{
  "n_layer": 11,
  "d_model": 128,
  "n_head": 4,
  "n_kv_head": 4,
  "head_dim": 32,
  "d_mlp": 256,
  "vocab_size": 25888,
  "activation": "swiglu",
  "norm": "rmsnorm",
  "norm_place": "pre",
  "norm_eps": 1e-05,
  "positions": "rope",
  "rope_base": 10000.0,
  "rope_fraction": 1.0,
  "qk_norm": true,
  "attn_scale": 0.177,
  "bias": "none",
  "tie_embeddings": false,
  "parallel_block": false,
  "init": "trunc",
  "init_std_qkv": 0.0594,
  "init_std_o": 0.0594,
  "init_std_up": 0.0594,
  "init_std_down": 0.0,
  "optimizer": "soap_variant",
  "lr": 0.0169,
  "lr_mult_qkv": 0.4,
  "beta1": 0.95,
  "beta2": 0.99,
  "lr_head": 0.00785,
  "grad_clip": 2.0,
  "warmup_steps": 70,
  "schedule": "wsd",
  "decay_fraction": 0.8,
  "decay_shape": "linear",
  "final_lr_fraction": 0.0,
  "batch_tokens": 131072,
  "seq_len": 1024,
  "doc_mask": true,
  "z_loss": 0.0001,
  "train_tokens": 300800000,
  "steps": 2295,
  "dataset": "wikipedia_en"
}
Each number is 200 + 20 x the weight over its row's rms, rounded and kept within 0 to 999. Layers, rows and columns count from 0. The size before them is the row's rms in percent of the matrix's.

# k: layer 7 attention key, 128x128, rms 0.129, rows 33-59, columns 0-127
# q: layer 7 attention query, 128x128, rms 0.133, rows 34-60, columns 0-127
k33,091,182,221,211,174,176,214,207,227,213,177,188,174,210,192,206,217,201,209,198,227,202,189,238,210,195,226,169,166,179,192,224,193,161,207,226,220,142,181,172,195,205,193,191,234,209,200,189,221,161,196,200,166,171,202,217,234,181,183,190,210,168,203,189,180,176,219,188,207,212,219,190,199,211,204,194,219,227,213,209,196,226,189,209,204,189,190,208,210,165,191,216,214,206,231,194,176,159,222,192,221,176,228,186,188,236,204,180,174,195,184,212,215,197,207,174,199,176,179,242,178,220,234,202,224,193,183,206,231
q34,067,161,229,174,191,181,184,206,199,209,216,220,189,184,182,189,173,183,196,193,196,154,186,208,214,208,236,215,189,215,198,242,185,229,222,200,213,195,216,187,192,188,223,200,185,193,217,184,203,177,204,247,202,223,204,210,221,196,179,147,178,195,222,203,194,144,205,211,196,206,216,189,198,204,223,221,178,203,182,159,204,234,209,173,190,210,177,223,202,180,186,209,145,223,192,260,197,204,204,238,227,192,203,190,214,208,205,195,192,179,211,230,174,198,177,222,182,188,198,223,199,197,182,183,206,227,194,203,206
k34,099,188,222,175,213,235,176,223,219,201,205,212,198,174,197,148,201,200,197,212,194,159,202,179,234,213,235,177,200,216,207,197,194,193,213,204,192,218,221,225,224,214,173,224,190,209,177,174,208,205,186,225,197,212,232,215,224,189,227,213,209,222,208,197,192,183,197,227,180,207,208,194,173,191,183,203,165,221,187,185,214,228,158,183,211,181,214,232,189,226,166,195,173,201,222,156,197,155,239,197,216,185,212,178,207,178,196,196,214,188,217,234,173,207,182,177,236,195,202,202,178,199,215,203,216,228,234,195,226
q35,070,205,224,185,205,215,230,216,199,210,203,176,212,217,212,213,221,199,216,165,233,194,209,230,194,197,196,237,206,188,197,201,185,187,155,176,184,166,183,183,238,189,200,210,196,189,203,206,172,189,197,169,175,201,182,179,189,235,189,184,198,183,184,213,166,216,224,208,205,178,218,188,216,196,171,157,216,205,180,235,215,188,198,220,197,215,154,196,203,216,181,203,220,196,212,211,205,205,197,193,200,216,214,178,204,239,199,146,214,217,147,169,196,218,244,222,184,183,209,198,198,179,195,176,222,177,162,216,209
k35,097,169,194,215,183,192,211,222,192,187,217,181,216,201,235,236,218,189,203,206,230,205,213,208,174,197,180,254,214,166,188,187,224,163,144,218,177,194,184,206,220,187,167,178,187,185,191,203,169,217,200,175,221,197,211,200,198,208,188,192,197,160,216,206,206,219,188,190,239,197,200,211,232,169,179,178,222,194,185,199,187,187,227,196,179,211,192,187,216,209,202,231,222,203,203,209,239,234,187,212,181,224,225,197,216,186,180,195,245,211,191,175,234,227,207,189,164,177,215,204,230,198,173,197,204,188,197,184,190
q36,077,183,216,210,219,207,267,217,197,217,185,202,221,216,217,205,218,192,198,155,190,218,229,155,198,231,200,218,197,213,186,170,194,194,186,185,224,223,172,226,218,177,187,182,189,220,209,212,187,215,203,182,197,210,223,213,197,224,195,200,210,149,179,240,196,226,192,202,221,242,201,216,205,154,175,195,213,178,233,215,195,174,228,199,201,222,184,195,217,202,201,219,211,228,238,174,203,225,188,207,157,204,213,212,183,189,191,203,186,200,195,189,216,183,239,220,214,186,205,194,222,171,183,191,183,178,186,190,205
k36,109,217,168,212,211,181,232,187,186,172,213,194,235,183,217,209,185,184,219,218,208,219,182,213,155,183,153,232,175,201,239,201,186,201,165,194,178,209,198,180,195,193,221,204,187,188,172,221,207,190,200,174,205,159,176,196,190,206,161,185,193,203,172,199,216,220,203,176,212,186,194,192,211,218,194,175,203,234,185,244,179,187,219,198,186,201,179,166,205,188,244,216,204,197,197,231,208,205,151,177,177,188,193,224,207,204,210,184,212,225,182,175,237,218,207,217,184,222,208,199,197,242,188,221,216,175,199,188,186
q37,079,217,189,203,193,186,216,168,201,195,196,209,152,212,185,201,157,181,182,198,180,215,162,218,197,205,192,195,193,202,177,167,194,218,200,205,218,180,216,172,191,196,216,221,186,204,217,173,204,198,186,204,199,187,194,179,192,195,196,159,180,217,226,229,189,192,193,204,205,185,213,187,181,273,208,246,226,198,195,185,228,202,171,204,189,231,221,188,191,178,184,183,198,210,216,230,178,182,195,211,232,188,211,184,195,214,182,223,190,231,226,219,207,217,162,231,221,215,234,235,170,211,222,207,195,193,224,202,239
k37,090,183,235,196,194,247,227,213,247,212,181,204,208,185,205,178,207,188,201,182,181,187,237,234,205,182,214,223,186,226,187,192,194,208,203,234,194,195,216,204,194,181,186,179,188,219,217,177,217,212,238,258,214,218,216,219,201,187,212,217,226,194,204,196,199,179,230,221,205,218,178,183,210,159,213,194,218,212,186,201,192,226,194,154,208,208,191,230,229,200,209,183,193,208,240,181,187,203,193,187,228,211,204,198,215,184,191,205,246,170,214,178,171,197,184,166,243,218,207,192,192,181,192,210,183,208,172,221,183
q38,072,158,222,208,228,192,171,200,172,191,204,216,186,227,184,198,189,204,203,215,211,211,211,226,181,198,185,228,209,188,180,169,220,244,193,213,164,236,154,198,151,189,190,207,140,180,167,199,192,208,207,207,222,205,173,153,197,196,213,204,200,221,205,195,219,216,199,180,197,192,208,193,180,210,211,209,193,175,174,192,220,205,196,179,217,194,182,192,179,221,199,211,183,192,180,208,174,200,229,205,196,181,204,164,207,225,232,211,219,198,219,166,198,218,200,247,173,176,215,216,204,176,178,198,229,193,193,164,203
k38,091,209,228,198,196,216,246,195,204,199,168,193,206,228,214,226,207,211,206,189,190,218,229,195,184,237,163,205,227,189,192,209,219,207,216,232,198,224,218,183,195,228,183,216,173,197,215,200,199,201,193,167,218,172,202,186,230,198,193,209,183,193,174,210,215,191,219,221,236,188,178,185,216,174,206,191,229,203,182,219,178,184,212,211,192,221,206,185,237,191,196,189,220,249,200,202,243,221,191,214,184,179,191,215,198,245,210,202,199,235,238,214,216,194,259,212,174,220,200,155,196,167,178,198,192,211,196,201,215
q39,096,190,195,183,210,219,190,179,219,178,203,204,178,201,202,180,189,208,206,204,227,165,192,231,215,190,222,245,197,213,206,263,194,212,228,178,177,208,213,254,212,197,192,190,197,211,200,250,198,216,180,171,199,182,209,220,199,205,215,175,170,202,187,215,214,212,197,212,216,232,247,210,205,205,194,216,200,216,189,188,223,184,215,237,219,232,228,199,201,185,187,231,214,211,228,190,181,169,214,220,223,179,195,194,197,168,192,219,248,192,208,196,151,194,190,200,211,223,164,199,190,217,224,192,198,224,198,180,202
k39,101,205,197,194,195,183,216,228,195,200,228,194,211,187,186,211,207,184,225,170,228,212,212,172,166,207,195,209,196,220,190,182,194,222,171,171,190,206,177,177,227,199,220,195,211,207,181,206,192,231,216,204,225,196,223,183,212,205,180,191,219,205,231,202,203,218,217,230,186,174,185,177,171,222,183,172,180,199,193,198,228,183,249,196,217,171,176,173,216,193,201,158,186,216,184,202,235,194,162,207,203,232,210,188,225,200,222,190,187,199,187,193,236,209,245,249,206,187,214,173,225,202,165,203,223,178,191,156,178
q40,100,192,217,202,202,207,221,184,233,197,217,214,200,200,201,184,191,226,171,178,196,205,216,187,193,153,219,187,203,188,202,178,212,198,222,209,171,188,175,213,149,207,185,242,214,184,211,195,204,176,222,201,222,197,207,226,209,173,198,187,193,219,234,236,179,182,169,221,219,156,226,203,209,186,187,180,202,182,215,235,207,177,191,206,157,246,173,188,203,228,191,223,212,197,203,171,209,234,216,196,214,158,197,229,188,214,221,195,210,217,180,220,181,213,200,198,154,219,204,175,170,214,215,190,207,226,207,178,187
k40,106,199,201,179,201,192,206,194,191,172,166,180,209,160,187,236,205,235,193,205,223,204,200,198,190,202,178,216,185,194,222,172,203,238,167,206,181,198,174,173,202,160,201,225,195,191,193,226,208,210,200,159,183,204,219,199,180,201,174,223,199,179,175,205,235,228,186,192,231,200,197,196,233,189,237,186,195,170,208,191,206,181,176,207,180,171,153,188,230,182,215,184,224,175,203,219,177,256,210,209,163,204,210,205,212,212,196,176,189,213,197,178,212,197,238,235,194,203,238,209,204,190,205,193,202,203,174,191,172
q41,087,235,199,167,199,164,194,182,216,176,184,181,194,171,193,181,204,226,186,191,183,207,201,215,207,236,187,179,210,210,194,231,205,187,225,174,225,199,160,202,190,184,206,202,209,178,173,187,213,212,159,198,184,220,196,226,206,179,193,166,214,213,199,188,212,151,156,174,195,203,199,186,219,214,174,263,193,222,196,211,202,184,186,198,213,188,251,161,194,207,209,207,205,213,208,183,219,236,210,214,209,170,204,198,200,197,214,199,208,210,186,203,200,177,181,205,214,231,157,214,168,211,220,234,230,204,197,187,213
k41,087,147,198,236,205,226,224,223,184,217,207,188,181,186,213,202,196,194,221,193,208,234,193,217,218,216,155,215,171,186,207,179,208,233,220,221,192,206,188,177,186,186,231,214,209,209,203,210,189,190,212,182,201,199,157,216,207,222,201,189,203,184,176,218,198,229,222,183,211,215,192,211,228,215,232,179,223,200,207,190,176,204,203,225,185,218,240,224,226,189,211,203,224,223,159,203,212,150,183,215,201,232,172,186,214,195,176,192,209,225,233,181,218,201,185,187,195,203,238,208,248,202,184,161,190,214,210,186,198
q42,081,225,203,167,214,218,176,209,191,198,177,196,184,213,161,203,195,195,221,174,183,192,194,143,187,211,212,227,167,190,179,186,237,195,168,240,208,203,205,197,209,181,202,218,207,186,153,174,209,201,206,221,203,177,206,193,223,180,197,181,178,184,203,223,228,215,197,234,200,190,204,218,190,198,190,197,188,160,194,185,213,219,164,183,207,224,176,206,206,187,213,206,185,212,218,199,207,208,188,178,229,219,164,177,208,205,215,196,222,210,217,177,218,218,226,216,220,210,235,167,214,176,142,164,179,217,201,179,220
k42,107,243,182,232,205,151,194,223,171,191,208,178,215,210,228,218,209,187,222,209,207,230,209,203,183,186,170,236,209,205,199,193,198,205,191,172,200,219,188,186,188,192,226,188,178,192,208,208,210,216,196,183,220,184,200,209,197,211,176,194,171,175,216,209,214,221,224,174,246,191,186,188,195,181,214,173,215,199,254,176,170,172,211,199,192,209,207,200,215,219,202,210,202,170,210,205,242,212,186,176,174,213,199,243,203,226,197,162,233,200,156,180,240,211,212,228,166,207,206,201,238,218,195,218,200,203,198,189,201
q43,080,190,211,212,173,211,171,211,226,197,187,201,171,194,171,180,205,164,198,202,201,181,189,207,224,184,245,191,175,244,194,217,228,221,231,223,213,177,195,199,194,231,223,215,220,212,204,192,219,182,221,215,210,191,209,193,196,184,197,169,178,226,228,207,204,197,174,217,195,216,214,194,205,228,221,255,176,219,188,184,212,230,186,208,201,189,194,225,188,170,207,208,161,237,224,165,195,205,237,208,228,186,179,198,204,198,201,178,192,170,193,243,189,177,221,160,191,221,184,212,185,194,184,206,208,224,222,187,233
k43,110,185,214,208,204,190,219,217,199,196,227,179,226,213,236,221,216,206,203,185,180,173,196,214,186,173,180,196,219,189,208,245,206,187,195,208,188,168,199,204,219,188,161,191,178,166,168,214,164,195,171,189,217,162,182,214,192,196,206,211,158,189,216,192,233,208,200,179,237,190,195,214,219,190,170,198,218,201,210,242,219,182,206,168,194,229,165,187,178,211,166,204,212,202,208,228,203,224,174,199,169,221,194,206,204,215,223,186,219,216,177,160,210,183,215,216,177,174,201,176,204,207,249,185,197,202,164,212,203
q44,092,198,207,175,218,179,221,175,167,181,213,210,231,194,226,202,188,201,233,187,181,181,234,205,196,203,194,215,196,152,209,205,197,177,199,210,205,215,190,219,225,199,207,203,188,182,187,175,182,236,198,216,188,177,199,159,221,185,188,215,140,195,146,201,227,196,205,186,219,217,228,207,180,185,203,203,194,169,170,182,229,220,204,208,161,220,169,220,192,232,210,217,214,171,187,206,166,211,203,218,205,206,200,243,205,200,183,195,187,201,188,191,207,175,181,202,185,179,223,214,234,157,196,188,164,202,190,214,213
k44,097,199,215,223,196,200,169,193,190,183,213,217,191,211,192,218,215,178,170,183,194,205,164,188,177,164,205,195,216,209,200,194,204,199,153,190,227,239,194,176,199,210,201,195,216,165,181,197,232,190,213,213,189,187,235,222,175,207,206,210,190,210,232,203,186,194,165,197,207,210,190,147,179,183,173,201,219,184,230,173,157,212,175,183,240,198,233,192,240,212,200,196,178,188,205,181,207,214,200,209,202,188,235,180,239,198,220,231,219,182,228,219,222,167,193,202,223,244,199,195,210,217,202,226,208,197,206,194,227
q45,099,176,203,199,211,177,181,192,222,206,207,202,177,222,207,192,232,216,216,222,218,192,190,192,218,244,212,193,208,167,226,192,184,190,169,202,218,218,188,243,211,217,193,223,202,203,192,208,183,198,210,172,148,219,200,201,216,218,191,196,244,218,194,196,205,215,205,170,222,237,195,233,213,167,176,193,236,221,203,230,193,236,199,197,231,235,216,190,224,221,184,200,213,196,222,192,153,207,213,187,191,184,224,224,195,187,212,204,215,193,197,173,225,181,192,189,200,173,184,236,202,162,204,154,191,207,165,192,214
k45,098,162,204,224,206,210,246,221,188,229,175,204,216,181,191,192,178,216,223,215,186,217,212,196,197,190,228,194,189,213,177,223,201,178,179,212,193,220,175,188,225,193,187,164,214,190,196,211,221,229,200,234,221,197,219,185,193,200,186,216,193,171,176,193,196,209,223,183,208,188,198,237,200,256,181,196,185,172,232,218,198,163,204,205,151,197,184,213,185,197,197,182,182,186,195,191,210,184,183,191,215,211,167,194,205,230,202,238,174,213,173,209,206,176,166,208,176,245,201,206,190,213,242,198,222,207,218,187,243
q46,108,158,188,194,201,207,201,208,194,211,199,206,191,196,217,224,215,184,182,190,190,203,207,209,178,213,202,177,198,162,182,198,204,204,168,180,203,146,181,202,206,188,222,186,226,171,170,196,195,196,142,203,206,218,205,230,204,220,197,192,230,184,196,177,217,206,180,192,194,204,216,205,200,204,228,192,164,247,184,200,185,202,192,184,196,213,213,213,144,181,201,222,181,216,200,226,194,221,134,202,204,204,232,195,234,181,201,188,197,200,179,204,226,169,150,184,220,217,210,192,193,180,222,213,193,237,198,183,228
k46,102,228,206,212,201,166,197,204,224,205,184,176,179,194,207,176,188,221,202,181,220,199,201,208,199,246,213,228,216,201,188,193,175,182,195,195,209,213,185,198,198,236,162,196,220,232,202,213,208,183,216,180,218,168,196,216,204,196,197,191,202,219,194,206,224,196,182,190,207,201,185,229,252,210,178,204,192,178,219,239,189,178,187,233,212,214,247,170,189,183,209,208,191,231,191,185,206,198,200,218,172,179,189,169,197,169,180,218,202,168,204,189,171,183,195,266,170,221,206,232,183,194,154,220,209,175,196,190,219
q47,102,206,206,178,215,172,221,192,192,223,199,222,175,202,261,208,255,179,198,192,210,192,210,204,180,224,207,165,213,229,167,193,199,223,217,226,210,200,190,204,190,195,207,213,190,207,199,197,188,210,197,211,188,194,214,239,205,177,234,189,172,187,226,194,217,210,228,230,233,181,178,208,179,222,201,223,208,164,174,204,221,180,191,214,200,201,231,186,215,191,182,219,204,189,232,151,176,227,205,212,209,192,202,215,136,157,208,215,210,230,224,195,205,186,215,181,186,181,189,200,213,182,194,185,178,194,224,203,201
k47,090,204,172,168,180,180,187,198,151,215,219,210,225,195,170,209,200,175,190,181,169,242,179,166,178,182,171,217,205,189,185,200,199,218,174,173,236,231,206,193,210,211,216,222,190,191,203,176,196,193,196,224,241,206,193,197,184,201,178,205,165,227,183,185,227,162,198,204,218,163,180,232,210,161,220,219,221,232,187,188,181,196,189,180,162,209,203,184,225,242,225,229,187,206,197,220,207,198,201,202,201,176,201,228,230,209,216,226,182,186,206,210,228,227,164,220,212,195,209,210,193,192,189,195,198,203,184,206,203
q48,090,160,246,188,172,166,203,184,217,216,196,211,193,168,195,170,201,169,176,179,227,169,204,208,213,189,220,190,176,247,200,205,181,230,225,184,184,201,221,163,187,194,217,222,206,209,223,184,198,170,195,179,211,187,190,223,225,182,191,177,174,191,219,220,174,219,224,202,182,220,207,174,196,226,203,185,181,189,167,197,228,212,206,184,181,196,182,218,180,179,180,178,200,195,222,206,207,151,201,193,213,210,211,178,186,189,200,176,198,191,176,224,166,218,194,174,185,174,182,203,188,189,214,197,207,228,174,167,241
k48,105,159,232,187,216,242,226,234,231,206,177,201,214,194,213,212,226,230,209,196,238,186,197,166,216,190,192,201,190,196,208,208,193,209,196,200,208,215,224,186,234,184,179,206,189,237,195,217,181,183,226,206,175,201,188,221,206,198,203,205,216,193,198,209,215,242,229,214,200,196,182,239,204,177,218,185,217,191,183,220,191,207,186,179,248,189,168,190,218,220,197,196,211,221,215,190,213,183,190,217,189,222,209,164,203,234,232,163,203,158,187,161,192,163,223,203,200,193,227,212,201,218,220,182,221,215,171,173,220
q49,102,175,230,196,221,227,233,223,215,203,205,223,215,216,184,195,200,203,212,184,206,204,230,198,202,224,174,227,193,232,185,196,174,189,202,204,182,197,209,183,226,214,175,188,195,223,208,196,209,206,210,166,179,152,199,187,183,205,173,204,223,197,193,204,178,226,188,208,181,199,199,178,159,174,233,204,158,214,185,212,206,219,198,167,202,185,156,199,199,247,175,158,201,186,231,212,208,195,222,202,196,192,226,164,212,216,190,175,205,175,139,193,163,206,237,186,196,205,210,199,201,195,203,229,217,192,173,212,200
k49,097,177,196,189,184,239,199,204,217,210,200,205,198,184,210,195,199,232,208,196,188,174,176,197,221,223,255,172,174,191,182,207,208,211,214,219,241,189,238,195,209,234,186,197,192,223,229,178,236,178,209,271,179,207,212,196,215,179,201,208,212,212,201,179,203,176,186,217,172,189,222,236,201,189,207,195,212,205,173,192,196,220,163,206,230,176,223,208,214,201,183,189,188,222,186,187,194,179,193,206,225,204,188,187,183,217,185,195,220,157,227,204,181,142,228,180,199,229,190,210,186,195,214,196,218,204,177,208,204
q50,090,172,217,221,200,191,206,220,203,205,194,169,209,210,199,216,202,215,208,190,199,203,177,188,203,208,178,215,224,176,219,212,181,192,208,208,193,193,171,208,233,184,199,176,188,220,206,209,173,215,227,184,195,213,222,160,204,204,174,162,210,219,207,202,176,234,211,170,171,215,197,241,196,192,220,186,217,179,199,203,193,199,212,172,179,211,180,217,232,211,208,212,203,169,212,189,196,202,198,234,170,201,168,216,241,217,188,184,197,216,179,146,188,138,260,209,177,215,231,222,207,174,197,184,184,178,212,181,203
k50,108,221,237,212,199,174,217,198,198,207,212,198,199,219,228,229,189,194,199,185,178,229,217,203,233,214,179,161,187,180,189,216,210,199,237,223,217,204,217,211,215,214,200,169,213,240,189,199,190,195,223,222,202,194,213,206,211,171,198,222,198,216,217,195,194,199,188,232,204,178,220,236,213,215,236,209,211,171,239,192,195,160,222,198,216,165,197,199,219,179,194,189,189,219,204,175,194,218,197,202,193,156,211,154,192,242,211,214,162,212,157,207,199,150,210,200,178,216,230,220,198,213,200,177,199,237,187,190,193
q51,079,184,190,191,184,227,210,238,176,196,194,190,205,197,203,194,190,228,167,223,177,194,187,217,220,133,198,201,190,196,214,177,225,206,194,210,211,191,233,212,160,192,185,187,208,169,205,179,215,228,210,193,199,197,198,218,184,238,188,174,191,203,201,170,189,165,225,196,218,180,181,179,185,194,220,218,198,210,176,192,174,229,205,229,211,210,210,197,199,217,205,208,171,193,167,238,223,213,252,185,223,235,222,205,226,204,193,221,234,186,240,234,192,206,201,212,193,223,232,189,226,224,184,196,193,193,187,207,174
k51,097,201,197,206,184,199,206,186,173,231,181,243,214,210,195,192,199,187,208,188,216,166,195,217,220,209,170,202,233,221,211,225,180,173,194,170,151,166,207,206,198,177,207,173,170,196,207,221,188,180,185,161,194,207,224,229,204,208,202,234,210,162,232,214,185,200,228,193,190,147,190,215,237,210,204,160,197,188,204,216,236,212,209,206,187,217,202,200,182,226,209,197,194,215,174,216,166,212,199,182,192,220,195,203,196,212,192,199,222,234,191,179,228,252,172,206,217,178,181,194,213,182,205,192,222,218,196,225,182
q52,083,211,193,226,193,214,196,198,184,174,240,198,179,190,185,221,209,206,208,203,212,224,206,181,194,234,237,201,166,243,176,166,206,186,226,166,229,139,207,188,172,222,193,193,192,176,220,188,204,222,165,217,178,176,181,196,189,187,171,208,196,182,184,194,158,196,182,202,188,198,224,208,185,180,218,177,201,213,195,165,200,213,188,174,210,191,151,201,186,227,198,194,184,217,187,248,228,189,197,220,208,208,196,205,207,182,184,232,177,191,199,239,203,226,180,198,191,184,201,171,191,231,180,209,205,181,215,207,213
k52,091,164,243,202,188,189,202,172,199,197,180,217,191,184,179,189,207,166,189,194,208,178,211,197,201,198,182,205,173,166,203,244,208,198,186,179,224,184,221,238,229,183,203,203,227,204,221,183,196,196,245,196,207,225,213,228,212,202,190,210,215,213,214,199,212,194,203,198,223,192,225,218,211,234,169,175,223,202,182,217,216,174,195,218,220,202,197,207,200,168,172,196,207,212,200,244,202,228,174,238,191,225,206,208,168,178,214,185,219,204,218,198,211,205,203,147,216,185,231,218,261,182,177,209,190,194,192,224,221
q53,091,186,197,181,172,187,205,207,188,208,151,191,211,178,184,160,205,186,174,193,181,214,214,186,189,197,206,197,189,213,193,190,197,211,221,184,217,201,169,185,172,155,219,199,227,207,166,186,199,193,218,230,218,226,190,234,237,199,191,206,165,201,187,197,214,194,196,208,210,228,187,190,198,207,171,201,185,192,181,204,211,223,205,241,188,199,206,192,194,162,187,219,186,184,231,141,193,206,185,215,227,210,180,205,198,195,206,217,198,212,222,226,214,183,183,222,199,197,200,194,175,168,203,121,233,195,228,173,207
k53,104,214,194,153,216,210,210,216,215,199,233,226,194,209,221,179,177,227,190,200,184,183,183,166,259,209,170,211,165,230,208,215,227,192,227,232,196,194,184,203,211,198,199,213,217,196,204,199,209,195,210,197,181,196,197,183,207,159,195,197,244,188,233,194,210,192,194,205,164,208,209,178,207,222,211,192,189,167,215,202,180,171,202,210,197,207,231,212,222,209,203,192,175,231,223,173,181,219,229,182,195,170,216,174,208,256,217,167,183,189,196,182,164,208,196,183,191,230,180,174,205,219,192,201,179,222,182,193,226
q54,102,201,154,192,192,207,175,183,195,174,199,233,196,230,189,189,193,214,183,220,175,199,218,228,185,234,163,233,186,195,190,204,165,205,190,230,191,205,210,197,200,202,199,206,222,243,208,228,195,195,219,241,202,190,231,199,235,219,176,205,203,185,195,184,225,195,190,214,209,191,190,202,191,219,192,205,202,233,205,179,171,193,177,198,195,219,218,186,204,168,184,185,201,179,205,230,246,201,170,209,217,154,210,197,187,231,230,231,204,203,238,157,199,222,229,169,170,206,203,212,200,209,205,181,173,183,237,210,195
k54,095,187,185,192,189,215,177,225,184,229,181,213,177,185,178,210,189,206,209,240,230,173,216,205,203,221,210,169,167,202,205,204,178,210,215,195,199,176,199,206,215,231,180,190,197,199,207,175,227,204,201,243,164,193,196,218,208,220,196,199,240,203,208,177,219,185,202,167,183,229,200,195,169,208,187,194,151,195,220,201,218,198,210,209,222,221,190,153,191,213,184,198,165,206,214,193,196,184,184,204,205,208,201,170,175,221,191,204,184,180,213,189,198,182,145,184,211,212,183,176,191,173,205,140,222,178,167,228,229
q55,088,188,210,185,199,178,197,187,207,180,204,181,207,214,193,211,181,223,177,209,223,214,189,246,205,188,171,247,173,186,205,196,178,187,164,151,182,160,192,168,170,192,211,229,195,213,199,178,192,212,206,158,188,200,172,179,209,199,214,178,158,187,198,207,207,206,231,189,201,212,166,188,218,223,185,198,201,199,217,195,143,198,180,224,183,175,175,215,209,196,202,170,221,173,188,241,210,183,176,195,199,222,206,177,204,205,232,193,197,200,201,177,225,205,243,201,203,197,229,184,180,225,201,194,211,173,200,175,209
k55,088,224,213,192,173,194,210,244,169,203,194,165,196,211,207,221,221,231,186,157,203,209,178,188,191,195,207,189,192,183,188,209,230,209,206,191,192,213,198,191,240,174,201,208,189,203,202,232,205,176,219,200,211,202,166,196,196,204,194,217,215,199,214,200,152,234,184,218,220,194,164,210,203,187,212,190,214,181,207,223,171,162,227,204,201,177,221,218,189,208,200,192,247,159,177,210,247,199,177,212,189,227,183,182,231,202,221,202,228,179,178,156,179,211,181,195,168,202,201,179,192,195,174,184,206,159,176,203,211
q56,080,226,183,169,203,193,247,228,215,195,199,199,224,189,176,227,199,206,184,227,219,201,182,181,181,209,198,218,225,167,227,186,215,228,191,237,200,223,175,186,189,195,164,201,186,177,189,216,222,195,186,195,208,175,210,176,176,196,176,192,233,202,218,189,211,232,227,218,220,185,224,196,181,167,211,189,179,245,191,216,171,208,167,181,230,213,221,182,235,206,223,191,199,178,190,204,200,232,180,182,211,171,212,202,203,236,219,179,183,197,193,140,208,198,214,191,170,211,213,221,221,187,183,211,201,209,202,205,178
k56,094,215,233,212,209,212,183,193,173,211,196,174,193,202,190,186,215,209,237,186,181,188,172,156,176,174,188,203,209,231,228,240,193,207,203,204,220,177,189,218,219,202,206,210,195,251,188,219,193,218,227,190,205,193,214,242,180,214,216,221,217,181,166,195,216,214,237,209,167,200,175,199,203,229,209,203,240,197,244,225,198,207,195,215,167,194,211,170,197,179,171,203,236,212,177,219,185,198,202,184,248,193,209,174,211,168,204,206,215,210,193,189,211,202,194,190,201,181,203,194,196,210,231,211,227,163,174,182,227
q57,090,148,186,205,198,183,193,191,229,196,202,229,175,211,184,222,173,227,198,218,197,183,227,169,202,177,212,204,214,221,201,224,193,210,239,229,221,234,173,204,215,185,219,183,199,209,205,185,183,217,176,243,199,213,209,220,198,169,195,177,180,227,189,177,210,220,164,215,182,197,178,177,221,196,162,234,168,218,201,203,190,194,209,218,214,200,181,212,201,201,190,186,183,196,233,160,197,215,187,220,199,174,181,210,214,206,178,191,193,193,204,189,193,172,221,194,169,187,216,199,196,162,147,186,240,207,226,209,170
k57,090,211,210,213,229,192,178,185,200,194,152,214,177,212,180,204,191,165,209,168,209,236,168,159,173,178,173,198,214,186,222,192,233,206,173,194,178,212,194,190,162,198,197,200,208,178,197,193,181,191,222,168,206,194,191,221,207,260,167,249,190,205,211,202,214,211,199,182,214,214,219,199,180,177,197,185,197,170,176,217,189,170,218,224,181,216,208,183,206,215,177,232,212,210,202,222,217,227,173,205,190,208,212,216,191,185,201,174,175,224,187,167,248,226,196,216,170,204,190,182,200,224,224,205,195,186,206,200,187
q58,087,198,220,210,208,239,219,203,166,192,184,155,210,256,181,207,240,193,216,186,198,205,221,201,172,221,190,224,220,218,185,157,216,180,164,188,188,192,214,202,219,200,193,208,163,192,195,224,172,176,236,191,192,210,217,185,194,247,200,197,204,183,200,207,190,237,198,213,207,197,204,214,217,188,206,180,220,169,161,198,204,226,207,172,204,204,197,187,198,209,218,210,209,179,197,220,221,228,202,221,198,232,219,181,219,236,194,160,230,207,177,165,200,172,224,196,173,206,226,193,203,201,167,204,198,185,181,213,211
k58,096,185,192,187,212,200,178,217,216,216,193,198,189,193,175,166,210,191,196,197,157,175,230,198,233,224,232,182,176,200,188,197,194,206,234,195,202,202,187,220,171,216,175,177,201,190,187,181,203,216,206,194,196,225,237,238,213,186,233,200,192,216,218,186,199,156,217,228,203,231,231,196,212,209,186,210,215,211,195,194,224,200,176,187,197,210,253,207,212,223,170,173,195,230,203,200,138,168,217,200,215,222,196,209,220,214,200,213,195,172,204,190,188,184,179,247,234,172,202,190,221,221,216,198,182,233,213,207,191
q59,090,167,222,191,164,170,185,188,202,228,229,211,217,205,177,209,192,149,184,211,241,169,186,248,214,185,213,185,189,251,204,212,170,237,200,209,200,201,211,154,182,203,215,214,221,191,229,178,209,187,207,194,216,175,174,188,201,199,191,216,197,202,204,211,176,214,198,212,162,195,216,204,213,194,233,206,185,223,191,197,234,207,223,174,201,214,202,204,183,185,172,217,172,192,197,193,200,184,197,193,211,198,202,179,183,206,181,177,172,167,208,199,177,195,234,165,159,178,166,206,210,205,207,188,180,188,175,217,225
k59,108,196,187,200,195,199,226,202,178,191,185,204,221,200,204,237,221,212,207,178,230,232,208,197,152,197,160,242,210,184,215,194,202,196,177,196,164,209,198,200,229,178,197,180,190,195,198,224,176,192,209,155,193,204,199,186,168,216,199,178,208,185,157,228,199,249,216,200,226,168,168,194,227,189,184,193,220,195,182,224,191,183,218,200,199,205,201,151,206,198,230,214,229,204,216,229,210,231,161,214,181,218,220,213,209,200,208,212,210,200,189,181,243,222,224,216,201,192,219,194,204,223,176,192,218,177,199,223,171
q60,095,208,259,176,183,200,182,178,155,177,191,204,192,193,196,214,205,248,180,214,221,184,218,225,198,165,232,205,218,205,195,228,217,215,204,233,214,177,190,203,208,174,200,178,207,168,191,162,197,176,163,188,184,212,234,216,196,223,199,196,208,217,206,201,205,221,159,228,155,175,207,188,184,171,231,199,198,171,213,177,206,194,203,200,187,205,190,224,226,218,188,197,198,163,191,192,198,220,219,224,190,213,201,188,235,228,225,218,198,204,176,194,167,175,209,170,227,212,196,215,212,196,203,195,176,183,184,206,222